From a checkpoint of a small transformer trained on Wikipedia: width 64, vocabulary 2048.
Each number is 200 + 40 x the weight over its row's rms, rounded and kept within 0 to 999. Layers, rows and columns count from 0. The size before them is the row's rms in percent of the matrix's.

# layer 10 attention query, 64x64, rms 0.603, rows 20-42, columns 0-63
109,197,248,233,172,194,167,224,224,236,182,205,135,167,164,243,172,177,211,212,144,251,269,203,158,260,169,128,205,211,175,150,190,230,213,145,152,210,237,173,157,181,229,192,255,140,127,146,147,196,114,157,171,176,111,228,205,196,170,183,240,150,221,168,256
096,137,190,178,192,188,159,244,193,187,269,130,260,146,189,238,175,222,296,181,148,251,177,132,169,203,237,197,191,222,195,184,219,212,175,212,179,202,171,250,230,242,230,162,188,245,259,248,252,157,149,127,137,240,171,192,153,272,199,193,192,185,163,273,218
078,269,213,206,200,143,160,213,196,225,246,213,296,170,181,177,216,177,216,205,181,222,230,200,205,227,226,199,128,212,187,309,265,190,246,245,268,260,277,159,170,136,214,234,126,225,187,152,171,232,225,99,227,185,169,202,189,216,177,231,191,213,194,177,182
099,233,199,213,142,204,221,189,250,202,255,178,175,260,231,202,191,234,133,188,206,173,101,242,138,241,182,224,127,187,256,223,233,182,183,173,193,218,222,192,260,143,242,226,250,196,134,268,196,205,227,196,200,267,239,268,123,159,224,179,211,175,173,281,212
089,124,197,174,212,265,225,220,192,167,188,296,152,177,242,246,148,194,222,204,173,113,138,177,180,222,156,190,278,172,113,224,170,250,201,224,154,192,125,218,202,174,237,185,264,226,243,175,206,166,221,217,207,245,260,138,169,139,218,166,203,189,197,194,196
093,189,206,141,257,208,144,226,173,218,251,160,231,157,183,204,173,180,122,270,182,186,177,179,106,235,208,224,232,131,239,243,244,213,231,226,205,226,204,199,131,252,180,173,118,240,143,177,153,254,217,172,219,237,268,192,197,174,216,168,160,190,183,227,113
101,161,235,256,102,171,185,184,216,213,283,213,192,196,252,225,242,231,243,185,208,106,226,222,142,256,176,158,266,220,207,177,198,128,204,295,185,191,210,240,155,211,232,246,217,195,217,197,199,168,163,212,178,240,186,111,215,171,254,183,246,250,215,192,244
093,152,169,174,230,152,198,144,231,134,193,235,234,253,196,137,114,192,172,148,212,179,205,227,171,176,185,149,260,205,221,236,292,116,281,207,176,149,202,232,143,167,177,206,240,248,218,170,210,214,223,179,234,203,182,181,213,251,156,280,228,179,237,241,229
087,215,237,207,173,229,145,192,205,266,186,256,183,185,185,234,272,185,144,237,222,212,264,113,188,233,235,242,216,219,223,232,130,254,206,130,203,253,177,200,173,193,250,212,204,165,182,223,232,206,284,263,179,165,177,158,204,163,212,225,218,95,199,281,184
090,168,199,185,233,170,187,172,179,123,234,170,238,193,198,225,210,144,239,240,185,160,313,192,190,179,212,231,198,202,287,231,197,232,174,129,151,216,135,168,168,145,194,148,212,218,228,166,235,167,231,130,263,266,208,195,213,184,240,203,275,183,125,149,197
094,212,228,210,174,135,186,207,210,249,196,116,237,184,210,167,157,232,210,200,222,136,243,194,250,228,168,230,257,228,242,117,197,138,215,252,218,118,242,168,239,175,241,274,101,230,156,175,178,176,228,173,172,269,179,229,198,191,202,136,254,198,206,224,191
111,209,148,170,250,240,151,149,220,232,200,261,172,225,183,219,183,135,186,198,175,180,149,173,288,189,201,191,168,257,265,164,121,139,194,177,234,186,200,236,240,188,199,239,211,248,272,152,180,191,136,201,232,155,252,123,199,169,290,186,192,147,197,228,195
022,149,148,155,137,180,158,153,165,148,163,145,155,168,159,173,174,170,162,178,204,172,171,118,174,179,176,170,167,165,171,182,168,158,151,175,158,149,159,155,155,162,145,176,158,168,139,152,165,177,154,155,158,166,149,161,173,159,164,186,168,161,152,166,153
094,222,294,197,243,209,211,215,288,209,145,228,260,170,252,215,224,194,218,196,168,176,168,257,112,178,170,203,231,249,205,202,217,182,203,102,185,125,208,243,254,171,237,201,180,258,235,221,177,204,209,224,259,187,191,236,203,252,101,216,218,145,162,192,187
046,156,126,209,123,231,150,118,163,183,237,178,168,174,221,168,162,197,200,201,181,194,215,126,263,209,233,184,268,206,141,229,245,225,106,151,223,165,195,160,168,261,162,229,230,140,263,168,232,228,137,261,186,190,175,217,240,219,196,205,193,252,217,184,205
102,172,155,180,212,183,244,195,238,228,259,271,220,210,235,237,155,164,226,208,245,266,171,241,221,205,222,153,221,198,170,224,220,270,115,202,154,211,247,161,165,113,169,253,186,117,142,124,231,213,190,190,206,202,172,175,207,214,156,159,281,184,200,139,219
105,199,204,188,233,266,159,163,205,222,230,220,145,182,250,209,192,144,233,197,208,137,138,130,309,245,183,245,155,219,215,217,266,166,156,253,218,194,237,140,182,186,263,195,215,191,198,97,186,210,121,169,204,197,193,195,128,182,220,163,229,176,230,174,232
031,201,196,141,136,181,149,170,129,163,206,142,153,236,184,182,185,190,144,204,281,205,173,113,245,257,168,239,144,227,174,157,191,183,269,233,157,196,191,126,167,168,226,175,167,248,140,145,179,226,205,157,181,202,163,198,148,141,226,220,193,189,141,176,163
028,235,293,195,204,189,220,250,219,280,198,185,179,224,187,221,232,213,180,191,272,221,198,237,204,172,182,265,156,168,301,204,159,186,255,254,196,244,161,240,228,187,200,158,179,226,150,241,119,149,241,152,214,225,276,157,150,214,212,207,119,200,224,221,231
098,261,188,151,205,143,147,246,233,204,134,143,233,242,137,223,195,203,254,279,198,151,205,199,93,213,162,198,177,142,195,220,206,245,180,188,182,206,226,245,226,141,254,193,194,198,239,173,154,124,177,173,210,218,154,176,265,199,228,222,148,157,247,152,169
090,184,182,185,214,134,191,176,251,234,173,196,185,178,164,222,175,194,196,207,110,146,140,223,168,143,178,158,134,209,185,132,179,189,174,139,190,154,160,220,116,190,109,160,175,197,216,210,148,159,192,189,172,197,153,149,145,85,182,210,146,181,199,180,189
100,226,190,265,288,167,171,266,266,224,266,170,261,212,160,191,198,178,249,115,193,145,214,256,180,190,176,200,165,156,178,175,243,248,169,155,172,223,197,258,226,141,214,181,187,158,227,205,265,117,278,191,160,202,213,133,186,186,201,211,161,202,217,177,196
106,237,217,152,164,281,186,190,172,219,231,205,237,220,186,153,156,232,250,185,192,186,287,294,220,168,254,168,223,185,234,138,160,196,213,110,142,160,183,190,195,198,167,176,226,177,223,186,256,246,226,233,207,144,182,188,133,226,149,178,170,121,130,200,169
# layer 10 attention key, 64x64, rms 0.644, rows 20-41, columns 0-63
078,242,176,210,196,201,218,153,186,224,173,255,150,141,255,275,200,214,218,225,209,207,201,224,134,213,208,205,208,145,226,178,176,271,118,241,222,230,170,133,177,178,227,250,239,160,287,171,166,120,216,250,254,130,156,204,268,240,178,214,209,202,250,237,223
086,211,220,202,188,219,149,134,242,242,204,206,238,197,212,176,258,149,236,198,183,201,157,120,253,193,160,164,265,144,227,155,133,237,163,153,165,232,169,185,202,226,124,188,207,211,241,131,221,208,205,258,200,138,181,130,108,194,140,192,192,237,219,252,232
077,249,160,151,202,229,224,204,229,234,270,220,204,186,277,126,195,244,240,177,231,283,279,254,224,198,176,184,229,212,218,201,203,152,273,158,245,193,198,184,197,180,131,276,192,172,176,157,145,116,199,181,182,221,175,226,153,228,143,218,262,212,153,196,224
080,181,126,275,284,188,149,287,138,218,202,188,200,197,208,220,253,150,265,163,241,155,183,267,237,224,223,212,196,167,140,184,264,179,247,179,251,147,205,238,262,190,222,143,175,236,188,220,215,250,254,212,187,246,242,219,204,223,159,190,219,208,220,264,199
083,217,187,137,258,181,144,115,159,186,149,193,168,205,231,169,168,201,144,123,183,238,236,241,226,280,171,184,233,256,277,194,114,228,184,159,297,192,166,119,170,247,230,186,233,183,221,158,213,169,168,204,208,174,221,174,233,227,193,200,169,191,183,181,183
075,222,198,273,254,198,241,218,163,196,195,266,114,191,255,174,192,222,243,197,141,181,154,268,252,204,203,209,233,267,218,205,195,161,218,240,210,218,277,238,283,235,232,209,277,281,131,211,175,216,202,153,150,177,174,225,217,207,242,228,209,139,179,209,215
091,208,150,259,136,133,208,243,198,255,190,211,196,181,165,200,281,170,179,134,131,219,210,230,200,191,208,227,237,181,159,169,228,138,127,224,205,81,212,220,193,238,214,160,178,206,164,220,175,176,161,183,217,161,181,268,210,144,284,139,193,242,228,186,186
075,131,142,226,218,182,188,211,201,163,162,161,185,245,245,157,209,230,184,218,208,197,141,207,249,158,221,172,262,163,128,177,210,277,213,158,193,185,211,202,265,176,142,216,131,231,208,225,247,87,218,146,218,216,192,256,211,235,173,173,228,282,174,235,144
094,150,236,139,172,213,274,207,153,157,137,188,237,173,194,246,245,209,256,154,174,189,258,219,203,148,165,167,199,229,163,210,256,276,280,145,203,213,228,257,241,178,193,186,191,170,206,175,233,214,178,179,271,241,199,172,164,160,218,120,131,197,261,153,209
077,253,204,206,232,200,213,222,225,179,249,166,212,243,179,205,225,231,219,248,129,119,143,168,197,259,167,197,196,253,220,257,282,190,224,162,242,209,238,275,188,181,197,172,232,135,191,218,258,176,260,235,196,171,160,292,262,176,271,168,165,240,178,226,176
079,186,177,203,191,135,232,233,225,206,164,162,185,158,159,205,196,160,245,218,197,172,129,209,167,298,220,256,244,195,142,250,248,134,221,211,160,237,194,171,312,170,152,189,170,178,103,198,261,187,175,153,200,224,266,242,206,166,206,208,224,200,167,156,185
082,175,145,231,192,160,162,222,210,164,174,274,197,187,217,228,170,243,213,289,179,221,268,245,192,212,225,164,198,237,140,197,200,215,190,248,181,181,210,234,172,242,173,138,230,249,164,231,157,230,244,271,246,223,243,167,216,154,161,120,213,175,318,244,180
051,197,226,206,246,143,164,179,285,189,134,215,185,178,187,199,215,234,279,221,182,167,223,247,177,239,274,194,198,204,256,198,194,160,133,86,148,209,160,219,167,162,221,275,212,261,288,178,218,199,137,238,203,198,189,175,159,210,152,231,244,184,213,196,212
050,236,227,224,242,170,234,197,177,251,244,192,232,227,213,228,207,207,166,181,202,198,304,246,154,228,257,248,122,158,121,184,180,212,221,207,186,208,180,216,282,145,204,106,203,145,148,246,199,174,195,220,185,247,224,165,156,234,258,133,256,252,216,219,205
038,175,253,155,231,248,199,199,146,168,183,198,189,140,234,155,194,164,166,212,208,189,333,151,275,288,198,193,222,205,182,244,237,266,231,252,224,196,249,154,208,183,249,244,188,145,174,230,223,200,176,204,251,176,162,267,202,250,229,193,251,149,217,211,218
117,179,188,207,198,210,203,250,182,296,179,183,197,157,159,155,173,175,158,212,212,179,200,186,218,234,245,128,188,180,225,270,235,272,150,177,228,204,303,246,185,196,239,263,189,170,78,201,227,192,157,197,245,165,144,217,197,171,129,232,227,159,213,225,226
047,204,169,225,187,181,251,211,233,183,245,199,190,135,156,206,175,212,288,175,100,200,170,210,190,178,163,102,257,171,259,186,185,224,152,186,195,189,237,205,175,198,163,277,222,145,195,282,152,156,219,225,238,242,194,247,254,148,179,178,135,167,246,189,223
018,226,188,123,218,208,209,103,169,160,167,168,186,182,208,203,217,195,134,143,170,193,226,213,212,173,127,245,194,124,177,169,159,210,224,224,224,195,154,175,130,141,190,158,207,131,207,175,134,148,233,151,141,152,229,175,144,193,213,146,144,163,203,134,195
043,209,223,169,235,254,200,149,195,169,209,188,198,193,258,226,227,234,170,263,222,188,230,230,231,247,146,285,271,216,214,189,176,238,263,251,239,197,131,203,108,145,214,192,254,143,246,207,160,170,272,208,201,193,225,252,143,229,292,201,185,174,173,190,210
109,249,214,202,150,132,185,221,163,192,198,221,123,110,197,219,244,167,252,187,233,172,290,201,238,159,142,227,219,208,202,207,135,269,207,149,187,198,261,190,227,129,214,176,158,198,227,237,145,148,132,239,200,202,169,168,234,201,205,194,285,153,163,186,214
096,179,193,194,262,181,145,183,279,235,176,107,255,242,257,298,168,190,214,215,202,192,118,240,183,157,224,232,247,214,279,154,222,198,185,186,295,186,208,189,177,226,177,196,223,245,178,176,189,279,224,205,182,178,191,206,158,191,252,138,154,179,171,222,198
093,223,200,216,237,158,191,155,146,230,241,126,185,194,138,165,190,169,225,67,133,196,245,213,237,143,204,238,201,131,176,176,168,230,160,205,170,202,286,230,198,159,288,149,227,130,188,184,178,146,222,217,186,200,194,205,199,196,137,216,224,205,191,217,241
# layer 10 attention value, 64x64, rms 0.904, rows 0-31, columns 0-63
069,212,180,203,172,199,206,201,173,230,166,151,158,238,143,202,173,203,173,249,216,258,165,189,97,189,210,264,265,138,175,158,177,255,203,227,162,157,271,104,173,138,217,236,243,235,222,199,154,260,204,189,273,192,209,242,280,151,191,176,179,181,188,202,196
070,223,171,202,181,198,141,171,144,200,118,126,136,162,198,183,199,259,224,306,229,188,184,129,158,178,127,255,200,232,213,281,255,177,154,261,216,208,210,153,194,223,246,219,208,220,235,196,241,173,183,181,253,196,199,151,212,139,179,199,200,243,249,229,223
062,165,201,201,178,181,160,255,187,244,246,127,277,187,133,226,216,221,217,209,205,246,236,175,93,234,162,188,189,261,184,201,188,198,225,227,182,202,169,223,165,136,266,141,169,219,197,195,274,116,237,213,119,193,196,244,214,266,209,234,212,247,222,161,232
056,200,234,179,112,261,218,181,190,235,151,202,136,214,164,214,171,309,292,178,200,169,237,197,180,120,229,153,186,170,172,172,211,226,210,124,229,185,239,125,200,152,164,190,170,242,164,185,220,281,193,228,194,195,198,152,211,272,199,190,210,199,148,169,224
067,201,179,128,161,222,124,232,127,244,182,115,234,179,201,161,156,228,178,202,170,194,212,212,206,206,224,178,231,235,169,216,109,199,212,206,149,196,244,244,255,259,156,265,167,249,287,226,202,185,209,143,183,134,227,241,175,256,174,205,181,258,164,230,175
067,135,284,209,191,235,145,168,214,153,304,148,216,170,150,226,212,185,238,166,305,207,136,203,204,195,254,225,176,196,224,170,166,196,206,163,156,132,221,247,259,168,202,182,193,166,272,237,210,193,244,226,204,228,156,168,176,212,150,209,168,180,241,265,209
067,270,221,172,229,203,218,167,202,182,241,237,225,141,293,147,203,245,162,189,154,226,157,194,198,228,239,200,137,241,175,97,206,177,207,157,245,162,212,194,200,225,184,222,239,171,153,155,153,122,191,252,264,192,273,222,207,153,183,149,180,206,246,135,222
057,154,153,176,111,183,270,172,135,156,229,246,253,123,246,218,271,176,175,205,250,209,205,171,181,238,166,291,227,157,201,186,181,195,177,260,240,207,251,230,224,217,164,175,201,181,130,250,212,172,208,256,244,166,196,183,168,228,132,221,192,234,179,155,163
061,169,166,288,260,210,253,165,223,229,188,223,216,178,273,227,265,219,228,207,220,231,179,241,143,149,155,144,206,242,243,260,148,223,188,150,121,144,239,136,212,136,191,263,232,226,176,164,190,160,241,175,193,210,237,129,159,196,230,188,170,197,194,232,165
063,157,199,129,188,160,230,194,267,171,156,158,178,211,209,212,212,249,110,245,196,256,143,231,150,177,212,255,181,149,198,166,199,228,175,143,236,234,236,153,213,255,203,198,179,191,158,236,124,198,161,139,240,240,182,222,251,277,240,256,220,207,253,178,142
061,194,182,226,181,158,177,177,185,168,241,225,217,239,163,211,229,250,222,176,185,208,162,115,133,199,140,175,231,67,151,159,230,256,280,186,238,196,220,272,231,203,163,205,265,165,232,186,174,197,226,193,220,173,168,145,170,275,205,274,189,214,173,193,206
062,244,174,151,208,216,184,211,191,225,248,177,241,216,164,180,163,167,247,159,128,229,232,265,155,247,143,165,219,228,173,174,296,234,136,207,224,138,147,229,230,209,154,178,188,207,180,143,237,185,203,196,183,147,247,183,238,234,199,185,161,189,236,304,116
071,262,201,247,199,179,146,234,206,172,120,166,256,224,222,225,149,195,212,213,213,174,286,196,176,228,230,220,174,177,184,207,174,198,165,135,202,145,153,237,214,280,230,257,222,254,174,160,242,188,241,223,308,193,218,264,230,207,163,240,166,147,136,232,230
065,211,217,191,213,225,282,226,130,196,232,170,206,195,234,236,147,259,198,196,176,273,212,112,165,214,159,198,176,183,134,193,161,128,266,240,236,140,229,252,221,157,204,218,199,227,122,247,169,200,255,226,212,121,181,233,149,216,145,220,168,190,205,243,237
058,215,193,221,87,254,218,224,170,166,88,228,211,235,159,183,235,155,124,176,201,267,212,161,192,98,190,192,233,218,165,205,215,209,231,191,235,224,183,221,132,181,207,183,115,213,149,271,252,198,213,180,202,188,195,237,228,214,178,197,202,236,201,264,239
065,186,253,224,192,137,206,144,151,217,180,166,282,217,133,173,217,122,194,236,236,131,243,171,189,193,228,190,188,114,235,180,187,234,161,175,232,233,272,239,196,195,210,195,180,188,225,162,196,246,116,233,223,226,239,145,297,179,194,218,194,247,135,188,222
061,228,169,207,216,202,193,220,158,149,275,200,215,250,156,176,172,168,163,212,109,250,175,178,154,189,180,205,173,163,158,210,267,205,229,286,183,168,157,191,197,201,212,251,165,233,150,200,138,173,135,203,192,203,279,153,152,200,235,101,216,200,228,211,285
063,208,146,284,208,205,205,233,158,210,159,142,112,173,142,236,272,219,181,158,179,114,205,255,229,245,205,156,199,141,184,179,153,213,194,230,203,160,174,161,217,241,148,166,242,206,162,160,214,220,174,171,207,229,191,175,264,195,244,263,140,207,226,283,224
063,235,222,234,225,264,266,168,156,234,154,203,187,130,206,194,117,160,173,215,178,194,187,212,125,200,239,204,168,244,277,157,141,137,239,231,274,159,220,263,179,207,242,253,193,240,194,223,211,224,154,204,192,242,206,210,225,207,181,274,256,271,149,180,197
061,162,178,169,142,234,231,232,154,204,123,222,239,220,214,229,189,213,221,222,166,201,235,154,144,259,213,224,250,197,246,226,114,209,212,240,254,156,173,227,217,191,267,163,214,139,156,213,246,142,121,215,282,231,179,222,256,214,261,149,163,203,237,211,153
069,250,147,176,192,241,195,190,180,292,252,168,142,241,163,128,164,193,180,142,234,141,244,157,178,131,180,246,176,168,275,174,154,204,277,217,175,205,181,151,189,246,212,161,217,186,207,180,195,218,172,273,154,206,222,200,204,203,148,250,127,150,240,206,226
062,263,91,139,247,287,231,185,168,228,213,195,271,207,207,123,187,207,286,269,172,158,209,210,248,226,243,228,201,181,236,225,199,227,156,201,205,206,268,231,189,173,213,224,237,184,120,182,197,174,144,174,154,180,163,178,231,207,207,181,217,159,263,167,204
070,249,192,134,206,135,235,218,168,230,205,224,283,167,181,265,261,154,231,235,213,152,186,161,223,186,162,187,248,170,187,226,243,206,249,199,184,86,222,210,240,178,170,208,157,178,194,178,173,283,102,252,220,141,210,253,190,204,198,235,237,170,220,179,230
064,249,165,212,200,132,264,221,190,187,238,222,128,162,255,203,244,166,229,247,284,190,172,228,169,212,186,258,228,217,222,155,246,246,220,203,193,209,215,150,199,247,215,224,130,155,229,178,321,160,181,235,231,184,234,188,220,223,239,204,249,249,122,171,231
059,163,127,176,137,251,269,171,162,211,185,198,218,242,192,180,195,304,230,258,264,210,182,256,223,215,165,119,200,161,155,167,188,237,154,252,171,155,178,234,209,179,143,209,170,154,129,198,210,212,202,146,215,269,187,190,223,190,132,161,213,171,143,198,222
063,103,145,210,257,150,198,184,182,297,220,210,202,180,235,147,196,155,288,159,215,210,167,203,257,158,139,257,273,165,190,226,213,202,228,194,175,185,157,186,175,236,242,250,117,249,222,253,175,157,183,218,170,220,218,178,250,238,210,156,199,236,240,214,201
068,187,146,233,173,160,220,253,207,146,200,150,203,236,260,237,254,273,267,217,214,175,214,172,135,256,242,189,161,237,236,223,191,255,268,194,184,242,174,241,186,178,198,214,169,261,225,193,103,242,230,223,162,243,179,253,282,120,202,203,222,218,227,199,188
060,182,186,163,174,156,161,292,195,218,136,224,202,257,154,186,192,219,227,206,131,227,163,195,140,135,202,253,288,262,256,122,259,171,222,184,152,222,234,231,222,181,231,243,179,163,242,194,208,175,199,213,149,212,248,171,232,186,159,230,128,178,176,217,143
066,248,191,190,143,190,99,239,270,172,175,188,228,177,220,219,185,161,183,132,274,221,206,244,205,228,190,241,237,180,234,238,145,239,202,230,189,214,239,251,219,161,226,196,133,205,296,106,226,246,214,212,169,236,158,184,183,260,245,178,202,230,225,133,203
060,179,256,259,303,227,183,271,198,176,130,171,236,152,197,195,188,192,201,205,198,185,175,155,235,217,174,177,247,200,247,242,257,222,191,240,279,260,207,172,257,147,149,139,215,175,219,196,173,180,254,156,197,202,215,183,142,160,204,157,308,209,196,217,163
065,189,222,237,183,251,259,227,270,268,208,154,226,135,205,124,233,185,199,170,161,205,218,177,254,264,127,228,239,197,242,163,187,208,267,151,193,177,215,177,258,264,168,172,232,205,185,217,242,177,144,199,153,210,197,98,200,136,225,180,190,265,166,220,193
071,246,156,203,194,201,216,162,263,186,172,183,199,156,179,224,210,128,169,284,207,216,223,195,210,189,251,149,267,210,108,194,136,199,246,264,189,264,198,239,181,226,181,223,206,153,195,192,159,198,292,244,188,243,237,121,204,205,138,118,223,164,221,176,215
# layer 10 attention output (transposed), 64x64, rms 0.837, rows 0-31, columns 0-63
067,177,160,174,262,243,212,164,177,226,173,152,268,241,176,205,196,264,212,135,132,187,154,157,245,215,219,209,163,120,192,222,207,155,227,212,196,204,252,179,99,168,283,161,209,127,271,193,154,164,263,194,240,182,168,192,195,170,143,167,206,170,187,196,213
073,232,153,209,284,218,191,175,236,220,265,254,294,228,223,178,250,203,174,196,156,216,138,158,169,204,272,160,236,134,240,229,235,229,151,251,193,181,265,219,154,146,194,238,247,238,136,255,215,188,181,226,220,211,153,186,198,184,118,217,165,176,160,178,197
064,102,237,166,226,252,176,161,202,248,170,246,150,162,225,222,175,158,140,254,216,237,151,230,141,249,187,237,247,165,232,170,228,164,221,231,223,207,232,222,218,284,211,241,260,149,174,201,261,254,145,157,172,149,224,184,144,197,167,190,142,194,237,218,235
056,170,165,201,215,190,160,247,205,239,243,238,236,271,210,257,205,248,219,217,212,169,147,225,178,175,180,281,140,236,223,188,189,183,207,143,243,242,155,188,247,178,202,239,261,133,182,159,126,213,272,205,259,200,140,187,163,215,275,156,281,183,201,247,220
067,203,246,211,226,178,172,269,204,164,223,142,101,171,175,218,182,201,288,208,271,197,137,241,157,247,225,158,202,252,209,206,137,249,162,220,229,196,267,192,183,208,234,194,284,181,150,155,171,181,212,212,209,190,201,210,238,104,139,257,161,186,199,212,179
067,148,175,170,193,233,232,202,215,224,237,207,139,140,206,282,143,147,206,125,188,202,252,185,190,269,217,190,224,176,169,163,199,143,174,210,266,238,180,172,161,212,212,252,213,229,201,172,158,170,115,211,203,224,280,138,274,162,242,142,231,204,268,185,215
064,189,162,146,182,152,234,161,209,188,147,184,114,183,149,138,180,211,197,172,171,179,175,176,239,212,211,260,222,177,223,218,144,241,218,189,93,237,107,234,205,180,122,163,172,161,174,260,252,198,216,217,226,275,214,250,204,267,195,238,238,161,201,221,187
061,243,215,240,196,222,227,138,202,224,222,192,208,261,188,268,177,200,234,136,175,247,226,195,150,157,238,220,281,175,184,212,145,296,234,172,215,169,132,262,205,212,212,234,124,177,179,174,183,235,124,143,234,193,247,149,216,199,147,279,176,170,202,173,205
060,170,191,204,232,195,200,182,225,115,235,225,279,225,297,192,236,188,170,171,199,215,169,171,179,206,146,238,197,222,222,185,110,165,166,173,243,217,188,139,194,147,234,134,186,168,250,226,248,213,165,226,256,227,249,222,162,151,309,149,217,198,208,158,167
065,256,172,185,191,218,224,203,226,211,211,108,218,205,156,261,193,248,223,126,167,229,186,205,288,185,242,235,135,159,202,185,148,159,122,218,190,159,170,181,233,212,266,236,212,147,230,281,246,201,184,172,186,172,201,263,115,170,182,179,251,195,179,248,220
065,157,213,261,178,229,187,222,273,288,185,205,207,208,220,251,168,182,220,171,182,113,140,191,228,241,256,135,175,197,199,196,147,262,225,177,219,278,108,172,193,254,253,205,177,230,212,243,200,270,207,165,194,109,229,192,157,235,202,186,181,208,157,204,203
067,148,166,208,190,165,240,233,274,228,206,221,134,176,290,155,214,276,109,255,254,282,166,153,187,151,206,195,197,200,195,194,213,212,221,144,227,238,231,217,225,264,156,194,202,188,184,213,228,238,243,201,185,209,168,226,207,181,185,237,106,243,234,260,166
071,167,193,158,216,181,185,211,190,234,174,177,191,234,150,243,168,242,222,171,217,233,259,107,196,255,257,190,211,249,235,244,258,275,180,232,217,173,250,206,210,276,192,157,124,170,184,149,273,218,266,243,222,218,150,196,264,247,238,193,142,165,191,240,220
065,194,185,215,175,206,250,207,188,214,139,210,203,213,234,222,216,173,178,218,234,167,231,212,160,259,234,282,229,188,207,241,187,274,159,127,248,303,179,212,221,159,295,171,230,108,193,205,205,212,171,233,214,193,248,189,190,186,232,265,161,128,155,269,217
056,181,194,243,238,192,148,204,196,276,178,234,229,107,211,271,253,202,266,253,138,192,175,229,179,161,202,241,239,180,172,201,185,278,210,167,245,156,252,210,192,198,229,218,168,154,207,139,207,224,169,201,178,191,86,225,148,223,183,179,228,221,112,192,228
060,241,172,215,219,195,189,150,156,253,253,217,237,179,123,272,124,205,166,191,154,202,133,162,169,147,244,189,110,200,232,219,237,193,244,183,209,220,179,210,210,218,237,218,172,270,166,96,208,170,251,96,206,184,220,194,204,236,230,177,216,210,203,159,162
068,217,157,172,252,130,251,165,198,242,207,234,196,134,275,146,204,171,238,233,190,190,202,194,188,220,191,235,162,225,184,233,227,257,185,89,138,261,206,196,196,163,226,143,262,239,214,224,235,177,279,156,161,212,245,259,179,218,172,209,158,264,182,232,243
065,207,153,190,163,147,236,213,269,214,222,208,205,188,161,166,138,246,188,212,222,202,171,186,262,209,161,131,139,190,261,219,190,130,136,196,267,178,299,203,206,127,252,177,138,249,139,154,178,183,183,219,222,183,268,170,194,232,203,172,221,170,175,227,258
065,176,201,226,249,162,161,124,170,180,242,182,162,222,175,157,184,210,187,194,185,143,239,228,189,192,202,283,248,175,269,152,207,296,188,224,203,182,261,292,207,220,224,214,216,188,206,117,225,141,205,206,250,156,175,221,212,192,244,224,284,140,166,258,208
063,168,215,213,244,179,197,175,220,226,150,117,222,226,191,167,174,200,172,202,138,221,138,217,223,127,301,232,252,237,245,242,244,206,146,193,288,167,150,221,235,159,209,184,191,181,144,153,213,292,213,165,204,185,201,253,116,208,171,209,196,187,198,186,144
067,147,221,239,217,225,193,264,150,248,209,242,170,230,153,199,237,200,139,186,219,160,127,238,183,254,171,133,174,214,228,226,253,234,189,181,219,222,221,282,152,191,167,235,182,193,189,202,218,150,262,272,224,249,229,122,201,161,162,184,263,176,246,213,286
069,159,177,221,195,209,287,181,197,115,237,278,234,272,199,190,213,236,145,204,209,192,150,247,172,189,208,240,187,262,183,179,213,176,196,244,239,197,136,241,248,192,175,189,235,213,198,135,230,235,292,168,235,250,258,238,221,236,157,251,206,279,200,250,198
072,205,159,181,167,273,226,114,156,182,136,220,159,205,162,248,209,231,212,130,207,219,201,172,162,125,206,134,188,168,180,290,207,231,223,186,196,220,163,229,187,192,246,122,277,208,225,138,182,259,229,175,164,130,222,143,229,172,209,229,168,156,206,206,172
060,273,157,206,228,198,141,158,203,222,172,196,196,227,206,263,223,246,195,169,252,202,123,172,261,150,187,294,218,163,279,186,190,158,179,189,141,219,191,262,175,165,198,186,152,241,180,206,179,308,167,149,197,253,208,154,206,181,208,141,164,177,214,151,165
065,183,171,225,143,142,175,191,234,141,253,191,212,214,230,304,181,218,218,196,171,271,182,164,146,151,154,220,261,179,180,198,233,222,218,210,282,202,212,172,196,141,221,192,156,205,256,151,125,203,240,218,225,147,232,209,151,274,147,223,179,252,159,256,215
068,217,241,214,205,208,223,220,163,200,225,250,158,273,249,145,233,148,173,236,244,248,254,237,218,119,180,199,119,189,178,250,175,271,130,199,245,210,253,216,131,236,217,162,203,197,203,207,236,211,193,203,211,210,230,166,218,190,145,216,217,290,234,105,164
072,218,235,211,94,263,196,195,129,275,178,211,225,203,141,145,190,207,248,288,202,224,135,137,179,268,165,197,194,194,178,200,203,134,137,224,250,216,174,229,149,206,271,191,236,192,175,249,235,192,179,192,215,235,231,261,159,250,225,234,230,183,217,174,190
062,146,232,249,215,252,184,207,124,214,246,182,239,172,234,179,201,243,162,176,267,178,186,223,253,184,247,187,218,224,100,246,181,224,245,194,194,221,256,234,124,219,229,277,223,117,212,227,192,293,255,177,194,174,143,236,190,194,250,192,210,238,219,166,212
070,233,188,193,236,190,194,210,220,219,207,179,236,220,212,245,180,233,291,224,219,220,105,249,176,235,201,241,215,195,206,166,231,170,238,211,225,143,162,208,202,315,153,213,267,272,158,206,182,220,204,159,122,239,275,227,188,136,238,125,195,228,241,175,183
066,250,157,165,159,207,216,193,249,198,219,236,198,145,230,123,161,211,188,243,184,212,258,229,186,243,220,171,198,176,165,170,214,262,247,237,106,156,212,150,223,165,150,244,204,239,232,219,177,172,201,183,233,149,135,192,202,206,233,210,164,201,235,54,160
059,218,190,226,180,158,230,225,194,245,223,280,153,198,250,156,134,195,179,243,230,183,192,196,227,171,192,173,191,234,191,262,170,279,223,250,225,197,241,239,220,155,153,238,135,212,176,211,148,243,183,165,279,175,279,228,243,136,148,189,298,166,228,182,173
068,269,248,210,140,151,178,219,148,155,239,206,202,211,231,218,225,208,245,138,115,171,199,292,142,267,98,185,228,140,186,219,200,206,224,207,207,208,198,181,152,205,233,204,138,207,195,177,240,238,238,182,157,272,182,230,258,237,162,166,166,205,148,170,209